config.toml
n_layer = 15
d_model = 256
n_head = 8
n_kv_head = 4
head_dim = 32
d_mlp = 320
vocab_size = 12741
activation = "swiglu"
norm = "layernorm"
norm_place = "pre"
norm_eps = 1e-05
positions = "rope"
rope_base = 10000.0
rope_fraction = 1.0
qk_norm = true
attn_scale = 0.177
bias = "none"
tie_embeddings = true
parallel_block = false
init = "uniform"
init_std_qkv = 0.0697
init_std_o = 0.0697
init_std_up = 0.0697
init_std_down = 0.0
optimizer = "muon_variant"
lr = 0.00431
lr_mult_o = 1.5
lr_mult_down = 1.5
beta1 = 0.93
lr_head = 0.00817
grad_clip = 1.0
warmup_steps = 0
schedule = "wsd"
decay_fraction = 0.72
decay_shape = "cos"
final_lr_fraction = 0.0
batch_tokens = 131072
seq_len = 768
doc_mask = true
train_tokens = 569400000
steps = 4345
dataset = "wikipedia_en"
Each number is 500 + 50 x the weight over its row's rms, rounded and kept within 0 to 999. Layers, rows and columns count from 0. Numbers have three digits each. The size before them is the row's rms in percent of the matrix's.

# down: layer 12 MLP down (transposed), 320x256, rms 0.19, rows 86-205, columns 128-159
# gate: layer 12 MLP gate, 320x256, rms 0.12, rows 87-206, columns 128-159
# up: layer 12 MLP up, 320x256, rms 0.132, rows 87-206, columns 128-159
down86 101:488439506450500527415562532512545470519477539643529414473465484491493442540506512551503475445531
gate87 109:411582498514542514539574360619471571554532598498497426487538524453488513512530439455536528565527
up87 116:500477512468479449514449535341465385511463513582484493399506488510597538562461563459508507531529
down87 109:535462573618488446539492582562392468604497467500472465460430507513469442499536606444428540515495
gate88 102:513535457484467507519524545500513537576464464635587510469459581437560416507423441556511466468561
up88 104:454506514572568459378579508409521516558499571490506473571420526577387560471461486523502483443544
down88 099:480529493505615453563540482572454467484513553484504489530479430510390426474529555403501547512472
gate89 097:512518513443515529483515489486473528399477457530584395522463517397470429421581554454507518438484
up89 093:443445474515517471504538491470529442503513455584501500513431475500428454425427555533503537451494
down89 095:468544520478525495492563528473499537480472540452533393574591533356458471537606639550530564529529
gate90 102:459497623432586451509498480696535487515591521591572525559522522460388484506434524562586546544506
up90 097:507537459491555413434450617523548551426566527611534472513452524462472440450456503461389516512547
down90 088:485480473570544568504471487457405453421455482480501487426461500548538452606448507511507545466438
gate91 094:517540527491504493529514338580477557504576444551453535517546562515457554485497519504539462553545
up91 090:494363584489501480548535529501531422554480506375427537553492389547535512519591491456433446599470
down91 098:587415537444498506495358503602466533526395455438483594419506520461465530575555543574574417400491
gate92 103:492529420488454473534389441487473479554501497474465449454474560475548575560596465634445535509483
up92 101:571534501513474431482498621581526415506502556510496461471423500506514486545541480519391647506510
down92 103:585471482458502554445481512520398541492527461464477499502473471585507502545584483454511467392516
gate93 093:511552488504386435459534473437498497553512472468564578484493475477477464634514595466508443519524
up93 094:535433417501527549510511520465456544560458508533576488519486505508512465486492461554510498585465
down93 096:480451509367561482385647455525520467429430479541497468486489491570599528513439556477429510385602
gate94 105:498558587539591556467566576435468521522512484535510509551535535551494510509436445551463605547494
up94 105:465516489465539512454455464526531460557456464343461377544460482541417518451476497482490574530490
down94 105:458442481536574533494555425455389473522443493618524457477523523499484437514460581485448535520541
gate95 103:557473574488495575558570536535475328420488490459415517512503563447418443518462527484469442544423
up95 104:570524410499512503534486547472518459455486537456500525415499513501458550433478457458478447535353
down95 102:479514370518519453535552534503608579491446504491489473546553442532457449478500429490523542474532
gate96 103:553428593515524374479520512542526575444493379531436487540509452596481472527508461559517503479532
up96 101:376383559423533472453515452476514552475514439453458514494489519581523436452443541448513583472599
down96 100:502490537482519445449562500489551543492485520494535475497551534547466503471501444525496500580517
gate97 098:462569463488495529306497539496519389489479540545510495510545416559507489514447538512451473502519
up97 099:513488436503467536549584407603499462564420540526595425496576438539505499485523496476459548501469
down97 103:480530541457563457529495484494535528620494475429464398499485359465466470543562475569589546500445
gate98 105:573494495499488563516460484488576488538617447562521495473524500451488435536547414472482519496492
up98 104:574503513480514561504479482487439503555470484565511465539549504390557496591655479542508474524393
down98 106:592472533516532531472525451489462550463494484511537449534493493425533477551347476490475528596493
gate99 098:396539555498555482489473495449524474549654511553557517481501508481586490511427562518505462563535
up99 102:467512492511482620499516458384583556539548534487474427434575478485456419541412506527478460544522
down99 102:495481556531473488519537455459489532530516549516554523586446484430492564467407539448506642500473
gate100 101:452495543501479516540542497517424478476474467467506394482471506534522485413516479645478438505473
up100 103:496489487595504501519505459483467592571512425491471449553509510511592448476535445469516522532482
down100 098:451510530381551548355515429528446619573371529491460493522477511549488561579456534503477551453543
gate101 103:504605504557546595552525502575491440548415547578453456506473467474489509507394530520506508538532
up101 103:399509517432504506479548527583489554519505546520496479481489425454609568502475521538468500413519
down101 103:498489571486478452499481468610521506525517541567523529588447552554501563449509525478527507435526
gate102 102:476430489490542532598499509452464506470446459508485481562603485446403514496521482501498493576427
up102 095:558518558567508556459462479480503478535532421526535492555408521502531425519593438546460482483530
down102 095:581526407455595498448476442638413578475444572475555568409489441508453489515581484508419566528504
gate103 099:451562522677508540578507453500489479485396417525413453476640484406498502548471542528515551494520
up103 099:539534442496420475476560428533504544444548423511477519549428511487477468437473430472494507464622
down103 099:425502456493530500476390488532646444404521529471428499469489445423430521530445504502563479526561
gate104 104:500469441520485549440564558447489537500500461451481547523457526458498500534522545453434480537544
up104 096:449427549448498448507555553511507454525585601547522541540497505556474547410446476468444511377522
down104 097:510558554478482472532384412487544448512496528479491401521430472572550449497585453533493509520562
gate105 090:498482516468417516496500546562574542557500486528518498419625447510541452590487397502529482461468
up105 096:575529538431523532556575490431550498459548490466493536398469452497469513414512484369422521442499
down105 088:573473572597494475542472456554497485506473455505540479528468512465465380427519509519488507536511
gate106 094:568431478580574464441558570512468454461427517503546470379452475460458511454442574545531484575356
up106 094:515456590486579521527554602509580441453557444505410473544584528524464502453503523380384530473461
down106 101:557541501518494409497592503500542466582499450541535417425522489487514529504503517537489427599479
gate107 105:501575481498457519565585445506475473418496447419518622467570526516612389476413503494513494505474
up107 106:406455536423494446523526496490436397486528460556465425538453494596523469467469569616515618547535
down107 103:558506480500513463574493534503529564519475420551525519459462434476503441449463431480492516518496
gate108 102:585559460509517504562485444518394572507526491410506522490585466525565504555573571475562524526513
up108 107:610448544504577544447460584527516482550578515487442499479547526476557495537573485519498427477548
down108 101:455573535528493544540470627433457453510544453464519532510587499520486503453557569406502492455597
gate109 099:422515493485527559504467493490394516546496507455503475469563475534457413461470568481508402573545
up109 101:454527482524540494539359488580554556484524552506453490424421441461528504507503522419491519473469
down109 110:521557554490591501503562459525550542520528471548494469507502415462504506502484483460545468473515
gate110 101:498493506521497533548536493483478527515496495494452428428454512439412505465534481547481544550418
up110 102:529569468501429531417516499471460476559571552401502534533486457473565567514625505488498498471449
down110 102:491540529499464506455479567533442499487479477424503538489508601479527516495531480443486404577489
gate111 103:469546523550558498537493472443507449536443521392566481471524466485520564507426469498553534603455
up111 108:459465497462482536516569477442461541404526461530561554553507442484537542557552477521569461565552
down111 109:553440452541419453512558497514489490476573538444492428450440447511609401527519475573474464503500
gate112 099:468562568548535444446428431443488659487446440525448504487435418482451570498517513468532578440546
up112 091:532544471480523524501438461440452486527492493586535487495603518555534503527442499507582496472522
down112 094:466452472474438473486472502510481527522538575488536542491428542499565522565559519416489458470588
gate113 096:490574521532535514596535520508510578443504436547453447490544582601533411514372563506543508551505
up113 103:519559575491558444508516551449592489448587483480494506517505569495514519545457412530484514509474
down113 102:522467524400467476518525403521516565479554546413493548527506485425529514488572444473532541543560
gate114 104:601531380460589363455519500502466568475516443497458470446538543432538533532463477511503519517470
up114 103:534428446412512447522515544457429512525494534509501455479427521522578512558515507496530485398444
down114 106:472495484370604556530393581509415492592483495517503506460551519476565493531511449492391487513523
gate115 102:558531470497511531472514632510458431469451528469540508500483439447532512534555519645472577505420
up115 106:525541495512525394499489598441546606560451400529480453481565516505433373497458404399514508467545
down115 102:567491524436477376476498499550511563485402528523507420550540438567443483437469526411503554462464
gate116 098:479503500571443525508461437484495581488537567496529479420459502421479574478490565419458539413464
up116 099:530542564594494566499491508481358417455476479610501520503520573459520484487435505478591567588543
down116 105:512576462447486459515427584544589546451498541472497429422535501495519475503469520482522537552591
gate117 099:564419501568454498447495548494434426506470458498455557471441583497469494442620466505563555421434
up117 099:528459544458413506564541545491539561486526506520455537448505423480461472494526507435456519558477
down117 102:577432460527521380483474395516458455528600526560564517497480407513474464483495453501462455587561
gate118 108:445512472526509553540500484527500407524649461479476478501534431529557442466478523559537438423438
up118 103:519535533488515522454492496488500547496499490628518562467501534556563411563528466491584437502483
down118 104:415537495490501491543465552489463480548461431546530502414451591565519571475512568493596496527400
gate119 106:653528458518542448529487527412470392478553491427468530443536534607489482504408516553449491469499
up119 099:559491529445552532556499509604615535441498601466490557522459440560536458446425528542506409615514
down119 103:438465482488492494529534516459532534482450501502455603438526390501523583519545442565457442509534
gate120 097:546531470439414524474456378408489410424545444585552551498528522448477438505432485567551499566477
up120 105:468551497370483524452489537536590445461587376598528527414488457516439558461554509501567492453445
down120 110:469543406539503430518551540500587453444498593462474502532445475469564475466576477406561513478489
gate121 093:507482629427528427574520506533507449475533405427513446465381496388550573580501464538548584362422
up121 100:517490557477542412484556509404556433451496470561519473491547543562476530492467519483499522459578
down121 102:485528466468495514510372652525478582535520560494478497542449425471573550471532439474495536519448
gate122 102:455502443524519521550499504552451504449476500507422458496434484545488520563494585493482431559431
up122 101:517546568524560527503452466565519510452491462522556451446624551507478431535569468509525523469567
down122 098:543566391500477478513502503556517549485553550536519497388477636363571505493535439542420441483560
gate123 096:496489452553557579579482499570453599384459512463585500457501490503491469529526516470520457454487
up123 100:494575513482520488507461458424496506518491455508441429523546576571476487482391477560473440425444
down123 107:487501496529540559472516629400493517401479457489527497470513474434356600469512591525526478458527
gate124 098:662440551543483513464506531522547551498503474544476412502527543520543491490499567510540507495493
up124 093:493498554535609476552566554493447489548558548557503450548440456488474458531467500507473534444575
down124 098:521463564475495463458442541541479480525469470551578500487578508472493456562466452478463400432547
gate125 098:502437554461518548444513473436585454515492561420526460439591491402425574572477547556547485518589
up125 104:466594458475497518476556471576476386556466523471434595529527434500469457507500505440504493523448
down125 105:531513498471490531469482560653531461525442558524529516495493543487595551482549527453483500483480
gate126 103:448525456464484486446561442522524530514462487580577542542495450585515459484530518570509489384468
up126 108:530469484516466523635482556443473554450378569478437461534456491502558489510462474467442460474554
down126 106:441514560499516537483375504539489584545395536447456509441466533577466492439507544545494564482531
gate127 100:437603546404508520544520485584538492471420492514558477516495457529492470528565468474508581419424
up127 099:579526521519453538473454502447513511450542539541478512502525492491574574552435469493563464520425
down127 102:502501530436537521517541487441465528465562510580460549515496484504461454519577551458570492490494
gate128 088:444477548536482517555553379604477532463576459517531475509595533450501534604515474523545521511536
up128 093:524464566450477516515490403492528605548539488501487501543464503537501450500463451486390587504555
down128 096:439498390401580432585607496482482466490574469401519447444525599455460491409540479567529500505516
gate129 100:355505541552486436501502542528515484477499427526445589505510474634522583596472488409472512518515
up129 099:482455521500580535479525550541527564533448502463486458464550478494600478576458499399498524498481
down129 098:580542527542459508498487467523457549498543580541502510496349549493548552523476444494434461527496
gate130 099:639454482407506429448468554485597493414476593505496497494490509597445561516472533471526456466400
up130 100:545451505563500482533458563496528480631570483532455452483476471497459536530541567492428427413477
down130 095:449506425464439523463403463532537556467493507454521589485467477477554493461480480482518569437519
gate131 103:552549521459459469441486475502413433510465518507519449531508442494549500482530542545527455561530
up131 108:484562497480571464424430443566409492495479541581535525384528521482522510424486485493549402499474
down131 107:554385534504411489519473498526564482467462592538559495447494536556522522568493463462463516498487
gate132 107:508433456510499431488457472548439538483538452521428575536486456448501621457464549547522563573515
up132 108:443489524506485544488482395488471503480452588463516399393576504558424413509557557470524532541574
down132 105:558402490613599535563499472497491404489652557591472608476524494535443460597509489526479495482453
gate133 103:551531554440605527543537464489531476445563563438449526462473508471458434500578526523455429482537
up133 101:442463458427460481513529528510488488533423480381399471519499489523530440508491476430563522510464
down133 104:607570468476388541557472452624492519504396455472499509578503505547488533494497509472446567512544
gate134 100:491556523536435562496501487466568371620462419533504567532508489503566447416523636488460525479422
up134 100:523492578521528434493476540558449529544490480501422505510425552578554475429521593503424565422550
down134 095:618525535602483488438417483510519416514498487532449386536503482492501569498512515493406516460523
gate135 087:492542507505557356473537436493593473546523516507415511477500544435492456467498472452492536499523
up135 087:503484480499455431514511506531496586465454454492547473514479505600514561522401488495587513536492
down135 089:538437470556436535523510550515526460544482521536480531415494571512592515561547510421478539597409
gate136 093:420464444529448487452499546564584467489497566429427400439497568431507454507588430486491489527423
up136 090:491471462548486474487529473480485552407506596508516506488438530584485513549552504481499537497460
down136 094:499467489589569539437440458460458469462481402522449503503536509585498593563502594582462561598501
gate137 101:536426459579555549564478515487528460432485493473622444572454535514505532615528541546488520507578
up137 096:363446443488504539547497575433499474372515487490501505523466295498413492474551504504453584607392
down137 097:515455598522486515417572518507566602461455554523468464499568438498578513435521443502570497528550
gate138 103:491457552501482470485496428505459506564407425509443481537513443505519420547569495500414470434474
up138 099:455584564474430514486539560510556532438542583467527546580558467501445552517469397455509515468496
down138 096:534484485561575506485530524430540457451481454583547532450522385527530497509508474623478547441404
gate139 104:572502447417530609485419442429494538577529474469497470513529462506475571442555530487458536503537
up139 095:519604446536460619608499559514508538509426451533481516389522535559466480490457535490501328549496
down139 100:422520503478427509539603526525516518528455580564557474567509518451363532532538426552450508435470
gate140 104:510498437407434505541522540393527583581604559468526543389491507490465552514557420547495540463555
up140 105:587463543531496537516542485450568546523601519473458461543519463544413475526556496554378482435505
down140 103:482530552453499542526499458475544437452558541464440541501571476454526461471474533465526508466468
gate141 102:545586474404482484438447568531499471448455451525464568504496495534463470410474506498467482474509
up141 104:513551533473472451466523421458464510594494490487527507524410533530425545538382639428462521537579
down141 103:532501602547532537561561480466468445510378508432581496539442533495488470528500551509578448497468
gate142 090:444514529580518446495497583475438524434513528445507436390562583501572449516520534566505431573474
up142 093:504532525447387397441474572477525471469511547572538538480483560396476458520511502485545504511538
down142 096:532471486486476541490538463581530530525556581539482497564499486453493616493599500495471490541536
gate143 093:460570533411507517507547529529398399403528534418388563572515543508511418564408478459467535516422
up143 093:562508506521552488519479396541516574520444402503462450453558563518448483355490495531535528509516
down143 095:484461518502561556454500507544433510477518463557493533431573458445564487481549495466478576517504
gate144 101:514464522521472551553493426474482486520576450473449456422504518508493467455620443462472422557505
up144 100:511495543568497571507495546593445490512376454512504617514519512491480497512418480485554557566503
down144 096:590432524482535535558578524508491533528411464547496588422544431560510406537491415541513466568547
gate145 095:528497591462493486443452450612499470509530498471504513429539532587492493505480521548530443448518
up145 099:600542420448469378445408498531538565525478526498508456523552494569514537570530489465463553519465
down145 098:584571499490525443475553531442526603514503503471585567596482550536404402455495541508513503540546
gate146 106:532443375557519533540524535502423519515451378483586499499524459464628506544476560514666480437506
up146 113:584476549439527446574513499462519458511566499549529447489476548457453621505467504627481538546590
down146 106:498463444533467415542383447493504550554578450419522416439447522487531499543480519557447556531580
gate147 101:429449481527469530447541563559535409541377613434460458470448494498487606516476518543549416537517
up147 101:493448507560581547498495557519488525459504464561430457485639558494508465528474435592506539490474
down147 100:483495453508494466495590555428460539467446510523495481514485518419445536517487493551508585516442
gate148 104:526531470508477507528452545414471426476543502546472460534617453543445441547491498544540445512540
up148 100:552533430535475379434495446439505557562502499556434494508473507433558550459540518493558476544607
down148 107:481447493422533380471500458535516483505451505509488635483469527449521448556483458495571451402471
gate149 100:570467594522507371468500541474492443497578513502460467480503556401487584443479480483452573522448
up149 102:528457519530470601447462520453452523549446527462494537507481480504455568500498520504456450392555
down149 097:495509525503557538474379437505456535478418529500419468501537456518486486512397539493499543599458
gate150 096:511434562435541471463498516492582522515522455506501476470568513548514540512467475562583459489504
up150 100:495424462515544570509449499594528514500482422484392433610495462487500515441502568518470456558600
down150 100:436456499467500550462462524490484504535474446519474493591490555544421579432510408511512466440537
gate151 101:526498530566529495554408476540485422480514507450378417484464489518466581451472456616556587527536
up151 100:491570513523418541489582408509493515538608541557534522508418534473448516502475436471603407503554
down151 104:475433584483432440540403528419563577512513521525579515426390519594529468503489386438508510453494
gate152 107:528545487464498475412492426537601388557468416440408489480554537521554480499498431503496533461526
up152 100:453541513491489484559558436481488506487531479511515480493472472418548553603465399395521512539509
down152 103:485536440435603519560546526440507568556451563583485457484451557523606534566511603445490543516465
gate153 093:468458356470525549565484521502561478455510531451540581475493500428501504542516484512420540528484
up153 092:492431413428431501464480531433463460527454527432554537509540526501490568610498530452554492401441
down153 090:436483490581516535511540505558543547438588593458474501581619512413476474514483481515409503538554
gate154 092:510485453426551406568503466577497419486486467528408462498524527505458567509548516500543532497509
up154 103:439500465501497469542504509588592488544434551477449458491492465468546534563500584515488544429457
down154 101:431480494593452436515541535512534496520503469546473449505522509450467519535527482493570548450440
gate155 099:480450512543561499501551563594491452520479492575500461546539469483476541475548538439487327575519
up155 101:448560488532423491545465463566477454460474575552548561489614504459495503491479543493530424510480
down155 103:514500525492588513525448561537396460470557549447562532470530424444515555435466499507511493448463
gate156 109:534424570495474392527564561409504440568503523490466490571560556480428517548480518435525484544463
up156 106:496473501557570527552519545496469552433482456482529479474568596516434566542423475525500506451532
down156 105:482553393507410530513565449498569409508470487498501539488625421635398498539578527529484499536466
gate157 089:573479475567471469486459462428481449417515502579414515507577393382466564509500472423511430460535
up157 091:541533532509421483403409488376557484528460529452595477536554509447545551503470447435442519452541
down157 089:437471553524503483436441570583492525534464458515511435420633516573499599482443545618344550469478
gate158 098:423527482501499475522507414515488464488464459523427410513516480486443478511481540560509502562557
up158 099:490511414462528552467516500533436519519481498599527491449417500517511465567532480410498504543490
down158 100:482499546481487449470375555505503463468553432472562518520517493504508439444472541658455457489498
gate159 088:517398510383542529533509460545632531443588565459535536527454549502507494525430465553470576489465
up159 092:525559550476464418441537469581523537515486540432484512531551482465499450503526441528462562524460
down159 091:420466460439536548543452492532505423425534495579485479566524517545459463502554463556535483497509
gate160 101:491464408561440452481440482522406420547491427484406568545489566435550500473487578464505475443504
up160 101:489532476558620408567500414501486636517482490487507450544469483478594522600489533521437462531398
down160 102:561433547510467481434482506480488421520422441484521455525518473551434439495473485505563568551499
gate161 100:496530507529546421513654415448551503552542483450521481501486436535533450478521548469515438491546
up161 109:426441591460557574532594470496582521575425384564480595458574500392551462433543474478523583456532
down161 105:554472491500493495485435486471469537468500526497548473491551478477522414458454494525467485409594
gate162 090:535470523462475560512483473472449513517442477550498444470490487441459521412460462505581513542630
up162 098:421528482527418401419567530547557529500571516569530458549517468458529540432536519464527497480484
down162 096:552540458451508577487468518515594421554599493488492443509466554490570450506513590439484538585592
gate163 106:545550495543520504501497469513520476595418555500653451496539455475478581519619530501469510496539
up163 101:519437423470418464572428441414454526541425544455477493510464508450472541478476443555475474435500
down163 103:531464573552573511431462524480537509551471456527481523441445499459440552534466508476632528501442
gate164 100:571501539503547479544520490577514564610483485431507506460497514545504496485438489410472547532466
up164 099:569458419464497478421475446438571527484470535405580517529422500562513477392488483525526517426414
down164 104:490587571540513521535514565496417504387535515532451507582512499493526472449516545551511442504375
gate165 096:516438477504543533558559526510533549540505476396525586487318432481413451514483415490479511594518
up165 090:465484570535459569541441341618466437483517470432409453528547530484462507440558524510445492482360
down165 094:494453476529555417599456432546508523474447438463515562463509444451482511454469505534530540421568
gate166 102:453559445434478464404416471558395527514481548484513507533572508526497474589486574590600521534587
up166 100:506587423546581542470431565492556574485555457445531449517554548490482450470563510497484508465399
down166 106:445487544431439553430501493489381417508578471495506433426434469494470506529522432461481561551478
gate167 102:475476518440592554597535550481526411621532521448521446471465457382548462484495541547467466430551
up167 100:546462477512412444482518541456603559535515440517468533499477519535483454481478520552495549442494
down167 103:503505501475449562505452522606415488417522506516452505398585490533491490545542499465400424527526
gate168 107:490555442449493598461503514448562461492499417451528614518568606523476527409584515510527540580439
up168 109:574447460545518554543463611441460481510523402565537433510548531578499523475463474636500535432478
down168 109:472506524553482476504491466467519384430436557508503548549444499463494508524528430544584486478445
gate169 107:496500561554503575485473485528563558496557498552392570519497470517489516539406474513490550436454
up169 107:523496433415581451434502444458461602592654551578526584486520512567434519452454478512484500493524
down169 104:539530500506447561495522532501444441458451478503480557555545543595531493457517437424484426493449
gate170 106:549625500449462441544592466520435450529544498492541415516511503481612618454550466547515528583419
up170 103:492472534460476444562518503427448557451623491611528501486513519479581513514524551555501536508439
down170 101:536445440502452574519494462483468493464534499562557497471460561564353474558502492506568431464523
gate171 102:517561470546507439492496496485537473462426582458533556586481637534487531473527530516539492384449
up171 095:475496523479503455481479508497492555506491605526443523490461523453454555600429448661454481553483
down171 098:479500493525545432502497528470532483481505512526494550560549609432529510481438541495444512472499
gate172 105:542545537464502471532451560569518483560458479504519475428533476451562574501420442582471503615457
up172 101:466475541445490437503558568523462493480491557556524518489568565567508557494525480513491534552474
down172 098:550404401391593443492501446509545511552559502525555488572480487597434444498453541513430517434597
gate173 099:546489493539527594552590542540610506483512497490536538528451476488464478586467468549516430525418
up173 098:493445465538412531557511443443563430489419534537447497555451447578543513492488418550486501479448
down173 099:434555523538462484457532506503454451451449502560503432470432571494588587497514404473517449515684
gate174 077:396473464439431552497522495506475494569504463465463545591431498529472513505539497536534520520490
up174 083:471546497485583452486543460498543452396524581515537453472556514459540475550501527503534449512561
down174 085:578522488560560548431545446499528474560461539553524567473505492539525584524478499466445530589521
gate175 104:471411512548537520544494582541602535562495416477450452462513413547621552496549376566476540480464
up175 102:465440515552593475549492501448519491526519495529547467461495442549422522490551463529527493518482
down175 103:453503468477428535512494482476587559548371444543554514493478447556489525552487542446587533463539
gate176 098:501458537589480356532450503538601481561558427612480458569468480490485493636482534435513521552436
up176 110:443579508474491609448468507493428461457533515507531619485570527543505395508477468611380536564496
down176 105:479504462446420513473394521543420511563494482476514586508538555540432544435537430496510502533505
gate177 102:480521481483568483462478502557496512510421510425607463416480536479557545501475529527433485519481
up177 102:500502510469448492582587490580434389558357520423490479510439542535490454532545463517543457527428
down177 103:497601488503613499408419478471468588472554484489531528568489566489521423527494473487513657590524
gate178 104:509505412577514556468521366478472403476489622484481458502484530555460590472531459486415485456520
up178 105:452518566470445447459539528497448486507525526569483385428511533507443570635513496563467541431534
down178 104:453433518436426499520623488492453502586477512538552457479534526524501584424456523494535488454447
gate179 097:485451575379484465469429476443516584463526452423425539439525575486602480518625538599525491503529
up179 097:494537502536483551493452437581508489432555425476408488476508452566590451506550495518470501425523
down179 100:512545557574536491476596558485446425401555496506480465536426508510469494468513571520435575395527
gate180 094:551468511442492480461488531528552498490528496473402472573447564432471511442431497515382507451577
up180 096:542388452482437507453533478468466441521448545572507524483474565410414537543510559424476469465465
down180 096:465529477429439497513516526464428537491546545523422557454428523418526432368469526521497461486463
gate181 098:442417437532516474473581525586542540549629488436530441505542549486421580481622535458528519481514
up181 097:588558499452531451367506542540449442351536462417525485478531514494621537507421505473602485517528
down181 096:492468526527509517447423457524603374529497543471532491566510500506435492493488519413507582450606
gate182 103:524461561465521503465578454481538461418487521429542530532413507653491583465528495409421470430458
up182 102:525379485480449490548503513486581491439437448456562466548443523594563450577483491509569516328486
down182 102:529559466485498482502583538509459461511533503459452462477476424514551440488523472591531442557582
gate183 096:390498511430553506531571582509420597481503520529410504499457565496528557478577446446515366493626
up183 092:542422476358520587410572560542473567436469495436546523482520562623518521556445485555481493474558
down183 101:533489480550555420511442449442540548531495507541459524470536505434534497456524437529460508535464
gate184 098:462474481497554601511471456445526450543484514447436525420468479480481492470594500460493469521525
up184 098:511468478516546588503539530433540478566514540471487442464517489506488586418521553426434489504526
down184 101:518459506478515501578563512485454547523537473566476587406434491419454537408437483539542387596552
gate185 107:432483555417463442504495562482521499469479520437490453521474609488565576450569512505497570450501
up185 103:517501481525496575548438560573361534528491555543562472481500522531516496466465574513474526422550
down185 102:466516464521446489459453488500558540488468609526576454414480464554483478506491487451476533454446
gate186 101:474494500574467444583582501576553526487484498597551449587576534414482479569497464440509542534469
up186 101:494533553540487611541448509430545545546482431549490460496529535429500462474489522502533534427572
down186 108:548441494553436573504449447467522456493513401597450562469526535494612457464564525422563392445521
gate187 104:473554546430531501541503618538522591458520545453576519534526410542577465437449509562435509544512
up187 102:497332449585473556597544419479497513480460545505522544599406422469599434562567528520588498508484
down187 101:567459579521543475389576554457448529465469442501436524406512510402410549450429446455516429615489
gate188 097:524561528499519549475481465525564491519468528495535469493612484529521482500431428508546528458600
up188 095:496557460547460514542527499524458444427547485521545478594460509504442537526540508529616467523454
down188 097:482462417461477471492493481457555477646467554581515537457468575537491448518462478509469441561423
gate189 102:462471575489493465543540513408542480373473553534655630535540535512536556471524533488484487457559
up189 102:456416483486501487532523481541412567548577595604559473500495516456506598462491523507485542537437
down189 106:513569547476427501520538428482581528492472481578445488475496476517373552567548585496599537458489
gate190 101:524413491550378569519506527423466525518528530448488561589535481417439458479454525506481545528520
up190 101:441455534518545580565552518539475557619449482532507501501537419436523579483482542493437495534515
down190 107:457520462446495494500570475486400497486460493592482494497536501440472463514525434545554478467550
gate191 108:515587556563494482558525559475516503409445446475450497560488414479369568455541593466466501477549
up191 105:394529542529461466511450503363581606519550534462529612457472545518455478504486488491508414481508
down191 106:504511473422466396499615467524591351487518513419526454503494515486538539519564486438518450485505
gate192 105:474512471591508478459488521499565421517482501415496441583519504490527453546540557463457501565581
up192 104:495504477464538598500529549527481475417508428501553418485482503485464452501519442467609567570402
down192 104:562413397440437419522460521516489543471442498466508569557441454452568463491450484529499475512546
gate193 104:590521526618479496506491509470582574565535474515558455445517505449459494428543494610618429439492
up193 109:508492515467497477436475512489590504597466504528445508451450436477592511523520512465468525566472
down193 106:461575471520498514570468477518536644497606422571481506489504550547500520453539543594569470437465
gate194 106:612505457432490516511509481545577525497438478528391507454476543537492425498427620497568468510539
up194 106:516495447419481542541450535549548482461570526518423490504500443492475482595509522482490460496428
down194 107:553495536474450497448387542385621484506495520497493458443513441501545406398508559439572537497525
gate195 099:471558541466498482548432504460558517517514501503528436406452453445412489492472503534404534530469
up195 096:584646384399493488471552511530446464407529501480480524471491521539544479584602473527517469484439
down195 103:549458461443534568479422533510416503510503556550505430442553599471552515448473527456437591583483
gate196 103:400405521503441425540503588547557463400610544437543531579449443551527449565493470513415469526556
up196 097:483599487481489551479454590481575528494459468499534564529529599537563529450534563579490493437551
down196 088:421524517445522491479588515548559502573415518418489511490500429443558457551519526427528427641511
gate197 092:497485453500448489429450521473574603422467574556519440543430406415515536538528385476559447525503
up197 094:488547612523484550431526549461460438453520502557440519496524548475509528437524448388526448405477
down197 088:438560461498533524546455335528566503472493515432599514566454483540494451550478521464554430511526
gate198 098:549444494536497520558508506490519495455450477483506476545465502590528426546558463550461523549462
up198 098:500499403506489473522526560483448504459418526394477519450573458416518460514484489425505559491487
down198 095:546483570561438575552463466529481563545469447532491490466463486520498425564558469499489393402531
gate199 096:499567503478544429484504587497564444507485524520500467552443492643474460449494481525501514509487
up199 094:505525491500586536516491441487457569520453547517456526593520581429557403409476498492456514485594
down199 098:464571483481507627467550553542585456521542510525604539453526470617461476603529470589414452479476
gate200 096:539473452456445520449506543525502500460462516520507541467499402553504605523596466482488518483584
up200 090:542479502447448427478498527514495552471496507449510539585502497496457441495517476501453458540485
down200 096:574577461500509519592543503495511563511458576532528456459580567597451590507500460543459541456546
gate201 096:538443494487386470557490525516478556614553537541502538466451490537420549472480506603500388520494
up201 094:428513512476551549503535557623520468428595446407483516440538424565443575584516491496446511481531
down201 098:478525463495528469436427440483522493551479462414565410485504514447543539549547515505615480594504
gate202 100:477466468397568483524447516469505479560475537454453377454518497481503542510531483470531484540417
up202 103:497510576568524504511505550521461558506545529454418535440399456432520466480519551486491477508476
down202 107:481478538479462506458492529547478519533522512572423444523590472515476558511474542443504446514505
gate203 101:501543490537500511465497469576371499445516447544509579450479532485460447563534481387517558484538
up203 099:572546517472569558504561589532467574493514526510506431500535436503499463481426586482508557536493
down203 103:500499509535475461540541510475557437457539544525601543452520489550412593572485484465475506476465
gate204 102:518504564522450437451509507512492541563497490488471584465507459428478499465566548484462493530491
up204 099:467501419491503510547427482506449516534601506570529470482530401530458507419419505470473447470561
down204 096:517609473474484601394574505545532516490466482461545538504644490468518501474398453523455514460571
gate205 100:573494546547561518424509615527512540515568540521459491473479496549516449507472505438463498476514
up205 098:563494516492562414505534534473499584500452566502501641420510578544550520515434429454510541524475
down205 102:527413456458561532533383500459514550515543429536566513502388527375545433463612408548483499465548
gate206 096:502592554491523523481474493572475527588507520532434467567495524631511487490434478564520478578472
up206 101:589468539571513420487430529529513501574465501491466565459545517430305570510487505494541485444567